config = dict(
    norm='rmsnorm',
    tie_embeddings=False,
    init_std_qkv=0.044,
    init_std_up=0.044,
    grad_clip=1.0,
    warmup_steps=200,
)
Each number is 500 + 40 x the weight over its row's rms, rounded and kept within 0 to 999. Layers, rows and columns count from 0. Numbers have three digits each. The size before them is the row's rms in percent of the matrix's.

# layer 8 MLP up, 128x128, rms 0.19, rows 0-127, columns 0-31
099:549490573454421504513501450483526486489429528522463476505484470487501550465526537444481525502456
099:517455501496557526505451458499473495544497394525435523474438393561455524483500483492470545496451
111:563483461527507468465449446492485455480500581569512534561522541536616557448496482510510536570515
095:469464466460466568445485524543425546515489470552559467486488521504520495479503495560453430481500
113:518446452588462499487462463498445462502547509425526517491555445471492469512413487501498521515493
093:503457502524472533546574549506505487500504491451480516501494410577575558498467506483526475471538
097:505490569417526444465562489510506525505545501548499447551494489487441449470467581506561470531436
098:516526585502479477517532531510552483530525505483497562531462477443459377483494440504539462548472
090:456514547405501574583479503449442518479495531445520437475501498477523449471520488543557468422549
104:543474431499498475548514459571448440492442504487491559491529474438516457479510519478452456461542
095:502495548464570513479480490470470501464525494481544486562448450416572511559507474469494516461545
103:467492468477487507464454526496512491430524472532555496548473546432535540524469443520508536457466
105:479512477551512499468507544531523577543566552514532464511470498471577449498503555489540475501589
088:477504532467584520456498500476503488482467461500586508530507458576491555420519461559478504485457
097:548587453482501512461517514462468521422473474453534530540507442455472566490470536513519489497495
107:501492514522473500505501505390509567519469459498533446458509496501578562468514450478465500555548
099:436479517456487449503512492513565480514531525456451512537419466422435536538505435445532536492489
104:460496548516506432515514513537507531537443536431601454498537566627465512537477540478511460541471
103:503523460494513528534548491532476541515551568497548497494478484520556485525501602526467570550487
102:464502502463572511523517482542516521492530584552498487518538456571463523470443461400498502513430
106:476495427548493510429457491537492528496448551554552546424495518485485474389533470503519439491540
112:417484500467465464522456455503407523540536522489513582569503486530489468431529482524469501532435
081:452490447528459514509378473498552520580491524514578533525492504531498508524415534492445482475489
097:536447505478472520482507462543476489528569490531473511500525546506579495486467493495478578475543
093:411493551561452544518503574513465556538498553461487550459512549529542486607549521519471551457475
086:474503538561443515494456452520483445446554524456489531527457456456509555482546452430459520508430
081:468418542501466517477518527395459490486419447483482585450475452490498429506488472542466507485448
104:438468518507493473527485481536469499507481393513501474506539519483536514477453429479491557494518
105:523509561440495472474500395459509459453554466584564566570519415526517464562532484477509515496508
101:524510536509505472525503459441475461508413510544515498465547530533548494550504484419525432554543
100:518464432588504499464455487499522511502484469524486529435480461495573499475494546506477555405446
088:466502520508432576479484527459517535503498516523511538438497493532471521547533474560506506450538
104:510536352542456472480558462541496482540481489523486565500603494524460489481457482472484456530520
096:532563503507516489490543430469483508431551563541578481492589471439504549562488478457492476585460
097:441420529477472503493535478475551485523466477462461546458531409571581475527513537552474495479592
097:585489534476483493473424550519539500496441475473499563482480446488560558512485525488521468482503
100:534432497489586521481502474522506485507518479511485546456529475553487512485492517596513520548518
104:515478533456536512549503453531484560489467447466452488541511456515527427546464431504410502543424
108:514449561510492475459549473446437505526400445426449486466520503496502460523483468422490501524559
094:460479454559577475474542447586456546520543546454439536482488465578525523483454528427530516561436
101:539497528540492536401492516506435458493555501505544485460498513567518485498551482493440479577489
099:488535454551417572451590572467458475474523449480495556464466498470547530494545443589527504477548
099:529434509481580582444494529470470496458437480548517542421500497467494539522441553487437447521482
100:579427537525499453445480469527554512447483542536525465496520508574536511505517461445624407488504
097:508524468466557606499483437521493604564421523512562484451548523484531570537481473531484531477493
098:521528503497442432481494518460500435392472502489525535527534404488518500472472491583480519566492
098:526498470392459546557442514507502477447416525516475477461517464515498526540458470510499461467461
107:502506514564447527478531509551473544422529518505458507444484489446479502446521469509495467509426
097:514497478521450481557461547496534484553462561463457473568470431544476518475548530490492454538516
095:509594443579502484561499479500484452464504520489492533448578455537450498566476482514474535479452
092:504511462516481536517549464542550545482536550481488507486538469423501459478444463540457486501479
105:482561481470523560504538496539512457492549491475505471453480431583505527466528539532577479556510
100:504514486490498479466537466537502501506469479488546545500464476553550502509527450470506552536449
098:508470540536483472517479422521510501538588447490479470455524503473462504565549467463452456459505
099:505458483509521477496465530546498496509461488542466530491470450517496448532493544508470459502576
101:465531497504491536548493533551479507453420483480454474422448493460460465566446535477475541530510
104:416546555506538484564454574485455464470499504574536503496436441461424450475469456525435560578456
093:491494498509517516566529536469508454478544496531515506499509506615470474509485600440530583429559
107:530500486565456550457490480534497473566462493488478519546476543602498532481551495435491447465536
110:562476510519536415535489545448518418467480531575432498498502515543467540442482567491539480509578
096:465519457512560532502516490567541527441561407486461541460443512484574512464410503481586500501534
104:560498455522512522466491438544460555450461542498536454424487514464508527476570500502460502526474
101:460513541572435500530503533497530495471513436491500499437439473480450477494485469549537505546472
100:499538481519502469561505476486472530525508500517478524496555548470511501519466483495498529583574
102:551440534475514479553485490480433467519613497518505441504546520551491469481472498505544535445590
101:575439502472433492516457515474485466430475459485550465487410546520458448522502466521504510578497
101:524534506506493499570509530515540503469412560468448510552489518540480486547467487513466494467488
105:497537570494530550484452425513540481486495432542511489484452446452471521479515436498580440524476
105:530487495506526550503534485475541533527480449521446428501470463488455417500418449474459501429466
089:571493510513496515515404544532471453511475565550409527452513456558508490539512449503488490458530
098:510441534546436474534470486532563468448510486478500471477491493546491538567470550466487446532493
103:508482539559526529540468546453433473478488499490516538416454544469465537519560516515469532534548
101:514426472544498484514547435520452507468483499550499517517510443466516511478461474494463419449495
094:492488452422461502506498512501498470508516434483464504516484491436478498522587470525553388480526
088:488515449584543480441507526532563539498451521435465494453444604529442511450463533414539442545501
099:506523494503522431503543519512475501581454512488497501506474497476434520489501453495510495422493
118:507459422463420479457471486567576546511503461554523486472478451544610553489454519471531496565502
096:475513496545486540498537490514451424517491571440551534492494502489445538515552463509488412525499
104:487484557505516497435538498449451432549458492522478565489456410574480417528480504569533486447528
107:505549528469512490493466468511469492486489440494543560530522515517474543442462451527457469518525
098:481539480569493528496494529502484461486482526553525491465558521508458458486555504574486540567477
091:444534466447473548486440539457517481490484463521531573420437462532449546540496483501460489535397
098:527430461541424480513452516481474553567504479453557522473513539515464428557440486516541476432478
102:507527478539519497463497504542538551466513487485499510463475502521491505479490492492488489596516
088:543429512507465511528434539376543556527499441439496482553528517545584555433566464498470541560557
102:466553498459541441447528466495489437478480505432572552513478484436497520523514489541472404521534
100:534535497530479509510483433468503531551461503468475408511505501497513520465538583496497522484465
103:453499504550502514526451491561462474470476472448471509498418488530509582579519505465545447569495
115:575523474546496451530475518496465444532486524513480469539460497554548482490531506507507469535490
097:464424489436478496481471516450466442464532404464437388530436501462526447497484477498470539561513
099:469459430497479464534489488524456547558465500475453398578478486529562477498511528523493526539539
095:460514562525519452535455480460541528485561503502560475508503504436597549506447470569489535566499
107:532485504529445499477410554555574487440520494353563521525547514483526513514574493475520544495522
097:510450560465545508555456439486486496500486580530487497510567511461499428454516423469532475509514
100:447496540483513504492496511526400541538440509522475496505437472451508525500438428472550488480448
102:492476525492477423479499482516569519435516466490518575487499455495472528406504566573448476403490
099:471541472507582473500505479437449484505537517442530476512489526532460471512491481487588506529493
102:524490433510557485498499433431415455501497464537521521543472467510530487500450476559465490473447
101:437565483482548508514477468474491451508521541494513472586485453432467493538469431525484496419487
098:523453455473520470540439476498494471519482475546479460508482550499533556492523521574498539564445
096:437495459518486524548515520506493530541578503485366524458509484459533474494521534562490416450507
107:466423488576492526476565526540460439453547498600494467470468520532518502434508583575496422479479
099:498496490517522487507546486481488444491503399472474513530471523486454482472543541521484546604516
096:555542450526473509471502508551552461474480512516496563521464510523515449520563543474575496567505
101:480506544416524563546490519485500555527500589505543520469482445507529477527563515497523448493434
109:513481502425522540478529494529504529505483494452510441544516460538391469423507571521519515511513
105:474532560482470604518518456524509539464520598509503496495502511464547492474496612504495456483558
084:516469560529484541452469502603532502421484539481500546475559563460485501590554535535559431504474
105:471461474526518532516515530498479580469553501510549495483548479435534555474503487521584470475524
096:572493493507513535551533455478449539535493551510487473508492501502457507517507482508511510499516
107:496502460465468545513429499449534488462478571555501502563500445470493465519405519533498422533446
075:469453526495552550416480463491469500572476462473450543498484490468514409551538486481454411535519
100:532483439457589527523559564568452539489469529527495503550502568498448467449469466492561511443489
109:498460459476587466493556489495434552507567509475517482436572552515462585504483508520499529546563
114:538542477506578392473457595501477574465501509500526502498586551452550481512490505526536569469463
102:485524515519514486486428466465526474475431523498489517554491500512549556513482432482494535511459
105:476484502504452534555512440500528467545486520517593540504444501487480465546470483446554453515556
099:476472521584412498501499535513476489576493471473522514519468573544517470490578443472527548530492
111:532549580457542528572500465423532513439446451455493475540497474443479547538583514571504510475488
098:539491487436488541481542522456515495461534555570512533475575488585456496450524452494587531496468
094:498523497433509441560441465529485468495511506498479524482513470516438477524481514537513480511519
100:463544515533532464519483521521520440532456553448494533450472545506420464509496541500561504472444
098:463538421575542501447524538518534445515521536550502531523463525390519522472527527553471512438382
104:468488465432486474514510547539463490543471565489495510496444513533441485436506506569474436514533
103:528530487438582451384461540539527479513498485538412481494511538442556538414586493522558498475513
098:492555479513514527513462400482416539458512528471513539521485497507514459509461476558531447467462
094:476488486484530487499427453474531490510546470512424521531552495492564420558403531519497492543474
099:508536473557499580448433517511561451447546514508547464559506477524582494534525520485457459542496